{"n_head": 12, "d_mlp": 3072, "vocab_size": 8192, "activation": "tanh_gelu", "qk_norm": false, "init_std_qkv": 0.0149, "init_std_down": 0.00305, "beta1": 0.93, "train_tokens": 729800000, "dataset": "wikipedia_en"}
Each number is 128 + 24 x the weight over its row's rms, rounded and kept within 0 to 255. Layers, rows and columns count from 0. Numbers have three digits each. The size before them is the row's rms in percent of the matrix's.

# down: layer 7 MLP down (transposed), 3072x768, rms 0.0226, rows 2749-2775, columns 0-255
# up: layer 7 MLP up, 3072x768, rms 0.042, rows 2750-2776, columns 0-255
down2749 095:106128119123153122172118094134117128149140121109109109123142108077116124144146129162127128098099153149144154146096133091136156114137133135145122108116113106156109144071084136163139123088137083104155152127127145156131131125139104088111095158106106141121148164128176102137108136106125145163129176085117095063125156074112103118140117111124153167084171120112112128154124128106129105125121144119094175149123129122115113117085147139129123081147127073171077087134119101134101128151155158107166151133138132093130113112130131126121133157164144117094113108145147166141118124115103087126148154126109084119127103141106125104101119119096140143133131107112142103138132126162170095162159089115125108153106142136171150175132192120116160149128162081128129156110141098114117088079132129
up2750 097:149129137122120111137168071130148115126125157175152092109111120112136139095097125105139185156152101139091118122114101177132163148111170124141175103144127099096131140123146138117116162065109154125143148148150152106113181103135150137117156137156090148169151144128158162093134072131104120153108181158164130134087123151120140164127116116134107098110145149150142162098153143125118133079098113146147111128088122132119101086144148103095103137153137120131119116115133124164165108158138161160166094130123114116131144117120155133113115150132108128093157130136092090159077104121132137157121126143122158148142141123130114126151086122142111132135144113164135120124166130101095118106130153087145154116131118141135109133142156104140118127123119135103128105081110128147093131129129196
down2750 098:111145161149112122108115144106175123099097069114160108114093150105123139107164118155144137096111109122116109150126123118118117124141135089137067138143050155148123100113120088116128092157114111091117143136066106135128098143153111116145141164105113104082123115158115103156136104102145135129171064118124103106115111167149139117146138123149134114130154087159113121145125130143147097118132137086147121132120118131126098156104120146114161095138113109090123150071126129115086122154179159146156112101107109099095155110112096118134162116141138141148161133163140133107115153093154143155118097097114139111153117098138153103099151145075138088163125122132102139099083083158114137100116137158133114194138098080083093104150139158183173168145176124133120118144160114144122153151104098
up2751 100:167153119136111158107180113138111107156146147117139140127120111092120145107117124119143143144100101129165108107086152107105134148131100103120149091119086138156148137108103101126097115123083140114112133131172130073151102138121121135145141170108129135155126128143085122146150125114114145088157127102096125142144117114139159147103104131115120172140114129109120173140161121134126125173127140146117148080140141138124159144155134098121093115120125077101087138145140114111107139154125116147153139103107104093136169149138091145135114086112133111120193093132134160138122127129126142112115139130134136170150179047152146123134097133129155150158164114186111098142155123167115152146087100088161088118093146115104093059112155129159143103186118123126118123099145147136140175122091133
down2751 097:128136134100086096139114134120125133147126118098160093142100114177149118150104148114115094134135147143077129112094132131145127122138137120117129111124119095149156109133104166152113144106075133121144155111087100131114107100145136165114150062097127136121113081137140155111106100116145135140144135152166118155124096133143114131108152150156157152147128135152123147108106136183151135105112140121145123118139108100097113143120091113103128105139174168111152151104115190151152074174119154137119136151108148149125140167067120083149134166102173092099114134163078157094128142131111143137094160135125137125067122136112124095090135130128138113144141172099154206126142112085146114093160161093097092120145126141118164106151112142133129146143128150154126125122113142108129119140123113
up2752 103:115112119124158078138125145126132127111154167122144141158140115131113133128148136103173121127134100100092118147144138134113096151129119130118166119153118120149149115098116150138142155131173102093140086114101076132099106101161102134138163132141095157132104140114143142140203156125107119138092116143185151116141095173107152136132160088141124132111151166157146151122125101173150135105153144120135130142152091107142091119113145115166135129149166105123157083134137115119152095100159160103145090151151123110149135140146123141145073131037146150118130107129129136091157112090146150142092129139081157185095123124103131078134119079126155142134099147186127124099124088157125142129135152123085154133171111120124175143160126137139121102176118118140131137136126101124116090146112071
down2752 107:117130137135103132116166141135113124114156143094156107123147116129111116147148127156097151093078126128138156104157121147145077117112142140123107141099121128114120130100104148151162173112145107145099112089140102160157105129119151116147112143133121138127103138115126143123139165154100117111117120095136119143150117080150097137165121147138095100191136116127137125146156123119107185149121173136161110107128104133131119128123134087157128087116142093125120150140149159122144087125121130111112145121171104096100112143097104129130092103111140122092119109157105071052127118121142143129115119163092158182083121140116144147116154147129112131137099136138146143126081110116161145115150125157112164125168113073171125113111129125157154129127126132146109124154126135164099096106132139
up2753 100:175135097136109113149118139130152144130108103173091134141127103134131118178100082084091105116151110100106143158139167145124141142169176155132125096142138141139138129106099161107116179142099117129140138108125105127135126109150115122113119145149127092115127115118148095162202125123116139166126112123093157111120125120134128079150116128135111084117119134164095099123153158113098099159108125125148145126137116077138139148111152145114085149158174104175143163138102110112129147119116172097130085126134159155188138103152129169112128148149119108104119102151159135148117121145124141151147139105185137164150132139123131139153128153120152128141191119117143151146121153133123094101137120114121159116132133144125095107191134131131102132163144156103128111140151129137173132099087106
down2753 100:108156110139125131140124141125129147102131153117200129136127124114148101157092128124155109153124145148081127137122125130094101120115143092131142153122119109160093158142100084125100066133151112111152150113112074152087127127148138125141110186158117138092106110136119133114075143143115141110090161143138113134123119125136110122123144100113107121114139156105109116132146169131105145119099083123110147155100145152122122131141133139126110122163123113133105149105143095120120130134116056166120170151105146116097128129136139116108148073089107160163137138133132166124063090101102133120164125141120094138121159093131096161073117114107131101149121119145148138144142087177133175108113116160116107100099125103118137142049120123145149124096117127210083100119097149136117120150110139
up2754 098:107134114127120128171158155123140129098130128129134111108086144132151094111144136153130113165111093167093137104127205150098117149121099119135157148078123146158161121115142115149122127155131138095107141125123121121094188094086129138097106147180137177150101106115153155133111073134128105143136105070113110172142163126109114159100172136151093143132125119134094125148120160147137118132151110131128139151155102146116124128153142130136131113086104104104157095136134150127138110182127114101147093139086150123130094126118122143136168145124127153121155134155144142144123114151103161104168162188137139134130100131130181143163113111101082149101110129141166137106115123119122154094133166115109096118176119120090065109110144143090095134107137139134113146156144156149119120148144102
down2754 097:147134134116110113115140084136090120162083077143108095132174159119139130111114089147112137120133116126113109141170117154171093144103141147112136131157185127136144147103129110114135111144088140121154123112131095159141133153115070145099169158132078128149135121092139173103113163118103118135122118158131108134101121179129108127145150087132116124127127143175151099090139132111121120147099124139122136085083101146137106101126140139148141146141124153114110124143124115161072133133128162121089144137133086124110104132112131110097132109120131064113133156156095133092108116175100125092137103082122124129150097093129122145110097167148134163157129139109113135146069110139131127120100136121146125094129093155111098163130172178133124148162155125130118135105139104138121145170141143
up2755 097:115129114152129125162146123108110111135103134143126120114161101130116159104145139102154113106129148122141109149123152115076103100166105117121117103163099142118077093115117120126123123114135129133147176142133122117092126136151128100123145170140147115122136115124134146160103144143095141123089131122090130135104124138124148126148154119113117159143108134120140138158119138134099134150127124105086097095137135126107080128114133147103148128160123117156125122151135117132131086140104103125126148077093120125100122115091095084149130132181125094132154113114145169130118102123085136137153147153129100136124164084122153153138116164117094107140128106108110103142157134094098130139103124151136115124122136107149127135122136170130108165137147165224134097119132099111139106118081121
down2755 094:171171128124118127114136125162165117138145100082206094120150120146131094135159134143093117179139101138104133119110126142143146117161112113112137146109112116153122104142118161148146102095072128140117153124112165105162126130115082157136103091109099151113115166152152133134145138102117160081130128114148144103153149100119092098131093151117100163170156158123128169126095110093156095147122089142101155106125092093181146135118133109155161102148118146125113156126110080102096147144151145130145147124139130116129110128178104147190147130108107097155074125106178089097134113127133109129123138141089118125132159141112133105148133122163134144098131126162164160112115106207114145145152120134104149104111115152098119162119074135124131089100105179094086131116126137159111126148103067
up2756 095:141165138133118117109166146099156119095089105144138076142139163140132145123119134131126120190147193150100103120202137153139154139132146118141122104138101102128121115075100152103104090153125137111169127088135126132162168104141152090142130139126137167124151124096086161165103165124114136133130147125166107124120126144121136125122161142166145170091136090203141129080133174124140106081135095159112123094173133167142085064096157159117133152093103101149146120130143067141109107136129116128165163111122166125141149143134100148114134099124155138133086158070146136136098095100130127152137128130110135127122162133108080148159139153132151116120102137125088122171128156102162104121131162107121127188142105100104154125143107142189087143093131148182153082105166161136122157142063122
down2756 095:111104139119128116120140106139133109123157152136124170114143134137151094121110109113126146114106115112122125111072085147145100104155138099133124102120124117160146070103154116140111144094119121098129100133128100145126147103141159139150115111137122124153132126160090109116105129143115119139075122138114131129168146107125148160166146111076145114138096189145126136143090127149150104131139173107132178137096115129136133126129125128173116110157125128143131118113163171114120134155163101126065114139113075147089147111120156107102160106094131126109120095137126103137115138131143140090109111160145124120180115129127120102114081108150133104102167124130141116091134084164098165126092178134111106088122064099134110120138110128139125130136129121112116152136158133154121115100120106
up2757 099:161138099107100105152111129115152149122128137117168074118120122103120118154186129103116134143154135122102119121107119092117141126117143113096115148137149111106086131121079111129124132126158123130132096139091096141139145154146127119137132091131126110125096129101140097122121110112124125149126141101134081139176119125123116135103137119101080115079172105125129086068155141164103107141083193153144138122111168141165111114114128114128154112091120091123142100139142146160122129141111108138122092126141109165138158152121129160124134106120137121116117135115138136152132115129089132125153138168142161111080123089107174112113128145120146142155123105147139085154120121132170123118124152083150093136134139108082130156134155151122181158106182110126131126154108150123146126089130108
down2757 101:141130127147112121102160139109119123167149121120098181125106127150089130141155130096127105088136173132127152159134162132167197122155121154127124148140112117138143115123158151074133108128170123121110149090130115135082115149116107166174136087150110094135132078149156139088118161113128152130126127098142104154149118187135141078118107109132115123108142155132103122131137115098155147152146115147096085159133127172120153144148144139127092114099157146112134123124132151124144108116130094102132087134115137132143099102133128107119126107132156111129157115105146141142103162132109122148143106070144132147116149134169127125104175122102109148146097121124156118103102152157080084119104146121120163129129122136147118084092119144124156128105141142134139107156122079128139143180144142
up2758 104:095113165106137099109171132133158130160139113132114133179109125085140122110148135159144132118111148140138175103125121151184089143094095134088103134108149143154122131109115118145131126143117080096151107079141100100147175075124108112140141153110154137107136104104162111146111142124157164136075155120127117152141112153134110154091173168177146117137142132157162095141128122146093066117096139124179128162117125144097155128144164107109164165119125141109128142129106123108145118157156161101137137123134142081134104133115156149129114149111181067093145148109126142120104106091094152129135148125158117120137104143119121127083102182128106144159140128178099112121168099164141142114096128130106119186109110113129128115146123112115169109135111107133094096147142118121142142109091100
down2758 107:134097056177099150133112062116138106105128104160148092094134097138111083148135172123164086125146099163106159116124191132117113146132119117103141191090131151133099124146144084103154113142136150127112110137126111115102118112173125127115167143141126172129113169120131115149145138109112160165127111135125138111136115149154164152142117131183121111165146072144082127121159152111126118106106131126141138138132136104124127131128112120089097145132134108126081107112116085092175124123168139106091126147080146120144108063142125134142170115115132133127118134108141150107145134126123158194088148136109142157162166142139127131089135117084134136157108125118126155100139123114189148104172145115149156101130152135090109156113148142151127121125132173167102135114161116067197125124113110
up2759 102:133121148144098127082078138137139100140143152127142119121136143123150117108087162141150156114135106144130158137085110123110147162130097099094134102156135086100099145135096119164154140087093138142109171091121121145131133140148131109132124085123118122148101094125119107082128128096116137124112126091142115170125130130100134116122156127111142154118130140105144158167133113171101136106154115138130143138113070185112146157127160129187137135147116163169094138102101088180183155150124142147167138190161115175124119132121166146133137112098050141103144144113104139149136125108116161135106145122098138104096099092123132154109155115099141158157132142145132085133110139181105152121125145131113075167183122125145089127147146122084077100125119140156098136100158145114111118118153107
down2759 100:134107183156104142125120097132130136152117149134125110135115112124139128170158116106157125124143122109131130123116108102119156115098144136150087133117121137155123127143149161123109150135079147133131123134161080093102155051166121182085107106100130109110139110127139125144164134084139130137184158130125103106120160149131148152088137109129110133108125143158072052095112104095124148126106146104113125110126163124152131132148116138075123120109124113124154119101133126121073146084152102174140146156150119139143109126122152097102147148117190130131147122100137125142131117117160156148183133096133111158187160113088094146145117134144113132130106141089112156116114080072091140148154101117127115146102149117125135099115083127131126122156127150123128156117167110109107114157131098
up2760 100:139135117083156151151096149142126143080130155133109128159141158133181128094132101114123136152137104102089071104121134118086169116137151131103104120138142120130117098114124145104137139102083121081161140080162149112143122145089114126090161089136179163087173151134106171132123186154128128086180107091165126158138166065157109128084137121120106135096108120117106143092166151127119116130156154144157164149097150137162114191202096126113140131096150111123153128142133122133154164117125130069151085109107123160111139099109127070145115113101125106106121115128108110165124111124157120120169101133126131081129107133168114116115080101096108119157147120146154141115160130140119124098117154105120139182089134112178191117094119164166135134150127149188086114099128104112101142136108159
down2760 099:152114156111133107119152111102128120134093133154160134144117118141125143142125188133125145146102102133119171115156116125121136151119153135153165151072175137130128145128147129141099091116139150183114170154126109100101166144126126126141110136154123136121130145153145136120102177119099132124122083152133111118090131176160097159138142118126115120164151101168167130081137146077130121162075085098129125164082108132106161103125107157172136117111112137107141139116134132108121112141101141166138173086107149071072083144122147162107135114174152108147092106140126167112083151104137154078125143089166103129124163120116143115102135160153106092109095128133101093154139099119109136139089153115162138138135152128158131141105102123081136153140154142120127122124110094134140130146112116
up2761 100:127116114125160126135156105116124120132115137105061099117111143163122115128171173123116135117163140153141124130163124121122141118120125102140126069136124115112140173129133150104150119145139124100119081099153126176178147122123093124133154129126136118126122151083143165100124152162085155147118102128107141106119118105099077139143135142122147131144102127143118105151080116136099099103088108102128147124151138108117140134103116117169120111095133151131154140077134120163160121107085125149147108137106121125129115107130163151138138136129118148124066151142159112125109127139133139123173102116142108130150087130121138121137143110144121122099139175146141127104121101151091201138130137152150116111156158157133149137152128119155136122101156105134120091098129131112113113111178129
down2761 104:177109124112108124123135181130117139118078111183147111094108155160145189144155088120171124130121159119101126146135155128115122144108118128083115149129135142146105115160043126147114143094140117125133168107159082125125126136158135124130084098149131151099130129128187144108080126131136108125127134142130124094136128127117104111129143140167127092126171138114131146131116160122160094169086117129098100115147158112134148136156083126142152100099138083083107111113161108122110124106179117153138124099150137111217088132133093143140139146120138096108167133130101146099146151151118135162099088122086109161120153123152164172135124163151141152158140140149155125126157122077147167161115096153167133144136150133156097123128101141122076132145150138121107145093143156120114112100117150
up2762 104:137104095149130150081115091132151128114129120127121121112106118115097112133084109145114162124145130136160113134145140106153116135161131170109096128160122095103113128108166130104128132083121111146143144078137105126120116129105122131153103094132178123093149119118102104158140083166116132159146134091108106138190166143111105117129122117107104142126145167146139084126148146094098134102171123136111159144115129107120129096099143133148110142139153154089105116082100124168090174120150152193137161110177123129120111146120155154171113120110144129110139172120130152147130121074102153127145119092125121157107123151113147099143146097113089152139142110140132124107142128128144126134107125110096117124158116113111108162161138158100135170127134127130129139067128159137151093146133121
down2762 100:130105167169114115117115133102168067100146094135114099107136116106072113094118101111097137178112157135115135122119103118116146098148142156129133124126144121095099128151131129112114108152117135152123136148153119139123148170138138138147146125163088105118134126119151136112153111146115130162102092100095163145109138109182139157117137127134138131118115150139153116103086160158135102141113100177165094131112112100123145129130118160142092137144096076132144140149168100122141132133111123124139106158128139090093134154161139145124169109118133116137116121144122089103153107139081099128157125116103160166101107129132122146096123111117146145198110127170114099123121110081109161151127154118121155145114173134124079087109118164127117142130083080114103125110126140124113142137135163
up2763 098:182163142141096127084088095133132148155125087126096123127153081119136089158136088133175140128142067123165131078158153117092141109118070146128102145134108107116130119139107150127181142130186100110131141116120145136195123170144128116135148132132129108134134149123135138147172070138105120111169109114138145128146083131169113099113123121140140108122092112145118128116125131145136121166083112159095083102115113095092116115132152130122145175128121124137158128111121134164165159144158094087154148129085122156100137093124129129150086136113159156171116126102107120108124165172101132149146101141171122120159106128125098129113072123144162141143117102104127114137149094159143138094172124138108087145138112136141105106133101093127130105104112171091151109117160109151108119090122137
down2763 097:100130132099167133132130120113101178129108066117166146135127125134116177129140086139114143149100158100150091149104148101121163147092118137141155092099046150138102128150099079131110179095086142113107109114134070110081137118147169118109131104094136149128158098121120097141121186136119135138104167171091124123144127147104142140135129119131086107172153147133154116117101146145115127158146119161165145105111133139140136087102091108112112111130136146116144095128102109105126125135110134146107103131164163129132081141105096114125151142078145136098125131141109122149129119098175084129099156114130127138119149128139167112129163133093155102099123143125124130125128119105131140113161148127108127166105111147134166149117136088122121195102128075133144143127183123125124128151109109
up2764 099:053109125117108141176159162089121107122087167131124142080138110154153146119106169065117144109121109096139128103145088139103142126114133109127130117148100132134114157111133121128132116118152153160102104128097115100137138110109103130117139120145094152131134142063127141156120112159145161162153100119105064097135099144129134126144122142127135141121149106109121068093080130166169146159133111111158142126145075163163147133120121176131113102175121158102129106146137136131134136119112160116110138132138153123112129111119145111132153167171091123120140145095144135162133115078112190143063116129118126089117101117079124132095161108111092094119121085127156109132152138108089160088129176100150109115177165117152169132159089101118105162133139142126141097117135140134128150087122151
down2764 102:133154137143126109121146120117150086076129059108134141136134099155120084096101134108131132124092173163143108130114136134177184103096166199155105108100166142124139107149131131090102127121122104130139195158164136152136129115144111132103165128126099127167147112165148156133100097156124135116147129120147194178177154069141136110101090161133092119169152139164119139119170100096149102120092119137111119109123153180134107152142112117130149136130143145123150134164093119091096140150138119094136103149114091154137147140147123132100139095126135127132176116145140085138172109141132084110154179088111124172165171167083121146095122147111137138136127124111105108130106121139146078146099157106106121142114109133102155138085131156131160079163102135141124141145148108147141123136116083
up2765 097:104125101127121155126109126125127133165140147160104144154107122136110119101124102168152126116162137115167155074122095167098102123137127147142131097136147140113153083139083121113143127112127068116125122132141080142113105113137130114157138084142097121127154146116103174160159150168109123161125109133130087129151134104159078118130130128145118126123122144124153079122143111140140160133140100102182145103144136123107160118137115107066154126121177094143156133089095147124086101135129093096157159124091224125140109126143139105153138139152147157113125156158140124130111111079128120132072114127116183127130136126131142152156128121127106149107137105119100161075115142107163132188076111196126137134146132109116156133089098170159130125136097158157144113129137155127108116122128113
down2765 096:114120146116120106142161112091141131131113104131124096111089150140109133150102085139110171115102090117124126142123128123164166151098136075133114137142156143148140120133167156106072108120149141058111124151109136111133136116156104148118130165167157127130128109102158159169131109149144142127150146127132120095163128146094174116083161114145147104128118160101137154091113111120083090143128170111115122090112168164084080139165137147134137113155128189127108117173171113102149096154119134125109124110151119141108090101083123117152153161118103153130157094126089145096157152152142128143147161147110144128136123148147116100058138137128127138163078137125148133112121149126147101129150130090108102119166139066151129120146145156101163135102150125026147102153105101108148165109121156
up2766 101:147138165147103174158135115122144119092117160125117129117165099154150151098140124134118084122155123155128154121161166169127123092080108143172118123145140195166087131182102141166123154116104116130152115130110076085155142104125115142154124091120101092078167154154136152142131081153121120129096161099145154107093144144131109128114133112098095178173136100164122126125150108137137097157110143104142151122131146153147139128118103132160144138113112130130132137106093132108072132093140148149168108108118127119147115125118136134109104100156065118117165165109138167097107128071087122058108135132126141132146118138170114131130147138137130115149161112119132148132105122113106142149183113172147137117115159112111190141108098160133113120129166101080142167108101123152117112145123123
down2766 104:104108080135105171145115149134120118125138110099141155141110158153130105106124122149122149146148149115126119147112131095169131112149121113114133108142157125169165162132141140074108168081118154152118114153107118125180161146100130127151125140157115184163134149088102098115128128158121121103144183120138156110153160094129080136139123107131123110136132109112100169118128113128100137138110091143111151136128114212153128157163072111125094109145120128145176093137151129142108131175079178146080118112129136112090122154165132141153120101140159143148131068111137141163156101135083115104169118124139110136159096146127156139094117108100128147103116110124130112111153109127142116109169141107122138128121072117150090122122134155116078126137118127156145130132112163131115141156188068
up2767 098:106132122139136133162122115102075128124107148117092129084116133121105160142105128067126120161136117105113094115149125176167207122150167130114092151160131137129123154174116174106089138093146149154152112088152057120148114125138152144102115113132163117141125121139194125159122105123123144133100114153132128169157162119070140139170116074085147126153117084099093087151133148128149089143139130157095117198146143132126160125168184120099142120133126110153111105122143142121170107094102127114139133119114147122114153163114138102100124120111092124133148143175114118142176131089141118106136115141153137111138096141117153090094192088119106130113136078125149097066105119117101122133134095099154121151152172140140117119119093094130113150130106145164118143135135133137157100126121149
down2767 102:132196087083147109133130141129077111151143097150159121073155156150149134135141101120198102120138112138134179155114144155087139109115133156104095135150134090142098111142164153142119124078125163123131105125158107144157156164153126111144125156146134144121130145118112162121139072167142136131156157107084144128125131163140118131133128146130108099115082109128094115144118094125131133181107139112143136106138093099125144151151096110158122134127119118135103144151119151137082134112128100140087166112127081097134136117111127157143135109139147138126168130110150158168092106116139157137084131109120098147100158147156134134151134095104139123098126137093129151159156110136131115114134153107122126154101093156134148132141135118137118111137122160119110139143138140123105146151107127
up2768 103:109097123166125144133135125156099159135140107170130135100083082143102158174144155160140130149164141118112094087066152156109077125124118139064149086084144126092134136162114113146150144092109104111118158119110114121105116086162140133098103125104159107137181138147167079181153119147121158124117162094144103103135107145116119121120128124110126139135125103111162196148132132110108128110174132120168168152147163128160147152144150127127110178129123157131129158156190127107146116117093117112107105167125114153161180155097104127150080087102122105121110122100113129119177145108084126138140160134096119147082086156092124125126137168121115111051103104157152135097141121155158110147142106162168116146158128142097087152106101140154109150085101110130183139120139150096103170115163168
down2768 103:143098119151121103122156149119137155126126106150096147127144111119141136077182145133137105120094093077155126165160131104104099097125117137114107122108121099082129130119131160138098075087182121079063136107122127118136098129139160074141148084096114164130165120099096121130155104115120160112158138153141144123144100092111100121104140124166095116104137156103163138143095117144144135121127095161102122093115096085142118134106085135113158101114137074096135109135136138125078109111160170135148134127151154152137137118103138108163118142142115162169123126107101184132131175157106164067117155112166100080130156158093107111129139097118156141106113125104098134127091117100105085089116165148144140120110085071130129105153142132092098150175110137112102114107076120133123139105168112
up2769 098:112164139126105170139100119117072178131126136165131138102161101122082155123145086146116140139107153164142179103144141106125159153134111178160107141128142163158146127101161118133132145148154148101133118126167155108161137079081138140109137141123096154140129143110150108157165141117112115126139185108100103101128089173135135103144098160125162145101159092148129103116147089163148125086096108164143118123103090135133083129113118135189165145125103140166119097129122120099166136163139161114103135091137100177111164106143132119118114113118160172131122107113122146089119117128093105114106122126131103149128161144134140138141121132143103172135176096178119128145139106136143193119145128090141140158117105114123127137106104100132097100138100141121159149097119128109088129120104148
down2769 095:130128146117114114164185130108133134120196117104093125128153131154133125169184141125093168106133091122100104093114123133173100093124107117152120131122140169142078128136119176129146119104107112139100116143109125150142136166138143115155131092110117104139110120104084134136117132144136108145134100184096119137132140140113115147130136104144126157133165149125127104146116145166143135140156114125125101128126104080121094124122164155103133131141158129104121142125154113138163116120103098112114087118151143110143129113152061101114146157155148143149110155095176135156152137157130112105109157181166145113145121127120150123107130104112122130155142075096095102158159139060137138102128128077097162123124145133131144133180108160165123146156182178162144138162112146113142129148112124
up2770 100:122147152117145093100102132100117180105117125115135137103087181104113142163143143115164150106168156166121125104097129117132106121092129167133150123117123111144128182136123131142119141133074148094092071154113106150132137129148116145149136143166151154118127117154128114152104085169128150186149109124130143115117107140154140146133084135122137109129146100161152111123181121114109108140155114094097145138132137132150154178130152135120121136106084135095164131152093158092124114160177165103121136142095102124135070155143122133085141075122115161131135129216160157168118165125101129139144114144185142149138138125127122156126093118107123126125131091076117108108158143117109108129124162135114140131130130109171138132119130126154123161112127132122158087084122159118119101136121130
down2770 097:155090088116130170093128119161137121128150184096109116150131119117120113138159139131165175129123084113151115097136101147120076115112101140139118076085117150146107171097125144125125093078174115099170178115121118115120142145151124133146176173137121153161098121136103127136114084100128131098126125167101119078134149112119109129157153154094116148123114118116151144116132174117111151142116158140120120167113123148126128134139120168103116116121126159123100142118141190135103095113106084117139131072109141076128114128122104148124174108140133074144144134175110068157119170131142103196120123104114115140104154136122149137106108138088096121101107127120116128147132148123133153132098060139097141114130137113109133153129138105100167111141113121163110099123163116101120102091177121
up2771 095:096122091135153097106104132123167126105135158101166142127154110131102148165146117095101122121101122131112106130131160134160128156184129155127123097165145141138119115172102129119136158142142148109121100137122117159114098184114117155164105117113122110104123111111181083144140124107097185107120096125157150104148104150147140162149111146096124153167155141144124150098130107129061149094140135148112164145103082171160136143097128063131126177116120155125100119132158130129111162133145158123129105139144156150148135158162111091155147125133117106097141113128148143175111095143160125106159136091128089153113148125071122118106115104154131134124133132101125144105110096141134092130102098146132106094122105105132114157135122156159161127136115111137135133130117065146160135108102120
down2771 093:134129139145115135124162121111157171119141116150147132146136100136156127094110101088136130145132132103116098143111090143116158134165095113110095125118138125096151099140133155125106131154125115108115141118079151142130111128125144118111142146149105102129128156173116151139101128123121125176105140139109143157119121081123144160091130095148138165092172067150130126139149137134102095149124130164135106109109152156154082097132123154108110103142092098121113131154130092145116137057120100129124111094116120157136131124107160118112130159123129147137107093115116103113116139115135146162160088150162116134119143119129153143134180119123096142103118114141121117150159133140112127163122151112112130122094114117110154099126078071086130142142132137098132142156098156113199149139103138
up2772 099:122108122144137176130104106115099125068100087133098145113150160117143187157124115111103109124136114129089179140143127157095123127101111118115116101151105134069096100116140171111167130105117126168107084133113148191120098123092125133105148174143122126125158147116122166088160178107169141115121165121112143111090109128091126124096110111135127127104166130113133111152124112151124146139124127137084134064133116116160112150113153153089113130149192109120132139148142152105096147121124146112128119144134139121125165138106143129128110120151154102159145165161152126162114152098084143117148123124130122124132130149163080122156175138084140116118082086156105100168140115102138138127137098123120097161089112117105112153159140115131136128103166100167092126112160159149137174136142118
down2772 098:110091110143120148096113149139165141178183152080151150118098127138141094122125141163132144085153141126127146153117105133085205158118142106107136114105115136134146142173102144150119162153087139136070133112139111105119125142150118121096125103135120140144153129111139092124081141093111135114093148161178139090114150102098109107105121106124109123139181159140097127144113117152119118113124155087123106112125127131133133131148093101123141126128094104105100159107139148111146101118106112144128112119084107105154097117131081151131123101126111146107153075131100132080124117166121125109119119122119137107101120125120124128174125118149134101100129115161114145110116098148177138104133164109133153084156147133183154152134142113159131130125167118120117122050131124140078125133151114
up2773 099:156109107133153153158132138117105137078137149126121090129161146145089108160103122107112135152109101125147111163135120146129140110106136117161110123119149112096150068095125158135139101158148114096168098123142067142092130131131149156113160136162116089139133172189148133180149163152102112182171103121130137111100131127170137153109121109170132154109142119140147120154143087147140133111123135091111113147114112129136132137107119129179104108150106134101135108157132151119126121116135118172115112130162174165143168087180116139131148135128103077145132116098128124095129140117166121138108117137114125112086121102141104091111127158091162125160199095168146104100121110149105132121123097130118140106150145100113054138137133161062125147080105125079114176134102147130137135134153101
down2773 099:144122163108095146131119124134116165167116120146136155115139101112147122113105157159131125158119128178129115082145119131103119105103127144133102107133153112074070147150149124105076158095125114144128128130120168104148149082141120148111105091084111112125087137117152134101137116126140101144113197097126111095121101099127141145148060089133145165143100118195115113130104139122177162164149167156097138160137114115144144135200156140118139143149130146101130106116095089161121122134142151152145123124183098125143132160165093129160126113142114116137129174159137150104116164141134100111152151159091104134109113111102115099120157101136102118122065133132148125117118123137082151123137126114167099170115115147124100076117098136139134128150097144074118129152092131133125134133112118
up2774 098:118102142161178153146143142095138118120125186122113159159121121170146127146097108097142117115120124120094092119121102098137143128128134139110120084110154203101107121149178107085123128127153137110119183119087135159158142153118146128088168153155140100131140084141116150118114081137092153115134168113122106089121122133125116147125138110080079115111133105139160146112133118108077131121123151110122104088181092154132157124118144133144128169164119090143105099144110135139138184137110164161149122092114124095144158098148097113125083116079169111148154143108159159182132120137081126114108126156129136140128088120104127115110148088177116101138175115110105156136124111121120136115120135123152141141122111154084120117126119104129129138141087161151102093170135159163132154141154081
down2774 100:099091106138112100157133100143143112172108138121115124132148132090081126125111151133109115152113088170104169118112145162104156123156127129084125145098127091092161098163106158111136147102102119120132126109086092104119153136132156116105141149112109150122149153115143096165173081130176131068169107113114139106114126199129130116125119138171111113154186190138154145114098133150096108129153132134113074168117182112139125149130153134119101102123098114117101128127147125168154175129131127135130116116126175120154146149084110144135109115139136121098146069122152130133123133128104181123136095109142137163148142146131147142141122180127129076101129135134131119169135150104097121144086162154104121129128094087165113131128156114185141109134134148097101148136157126146125189093152096
up2775 103:127156163152159135112165144169133176135173132131124115143118113131143147110096086172141119138116158128119125123117175110127145192148133151146146157110125127127152104149124096114139107083152120151169112151122131148172156159135092134130130135189156121125142097146166127142100153093162145171125109116171116146141145114093125111115150135138104137129125125152093146129128171118121133127120121155125116104101065145139107101173190140108093108117140099157087171118075147105156180168165123132155156140156129136151167134117155086181115100174108156151117150115117120086141111109113139116141108136152097096115127163135144125127157159100093096138136138124132112130098162125163117113120126179103140141136155161111086078101078137093108121131091109140133101129126131118109164116103172
down2775 100:115180122179119144105147128144134138126132103150120141116115127104152117145179159122124079124151143148109135133115102096111126132167133173173109110151127106135157114076092154173082155110136108113117118149143114133148087069121131172127113128113103124139152138076163085137137186118096119092150114124106140125142150133124169126099084132152149109149139105156114120135087097105151151149131158143137123145180127121088162124100123132147095088125111152120082134126152105151096146109134159158105105096077127168115139156136157135133160124098111132159161090155125118146168134090158164093071119097147099129065107103095121113121118131097167114179112152148115128160126150125149104097138143163140111114143167176135114112129119139110157173091108115120133143128135141064111137128125089
up2776 099:145172158157147113165170107154107136157151171102140142138150143122132144144119116143108152075045165102146157139137140137129116181126129165135117138131121152090150121104134166125150109110155085130117154095122101117173127099135146147121162138122165104128086204136161128126122193140115161134135146138127168071163143135126121131125118166104096120150102103154110138131116097143120144113130150143153128169096116103177162121152129119134120139136124123183080139188117154173140156102118139111196151154101141118129119108122165107111123187152139135124123092118114129166106168102155129160138112156142138103068127125091120129099111121155133125115122171118101129120106121160139156149143131163140106141168102141119158110149113135145116107123124124125129140105120100099115158121137118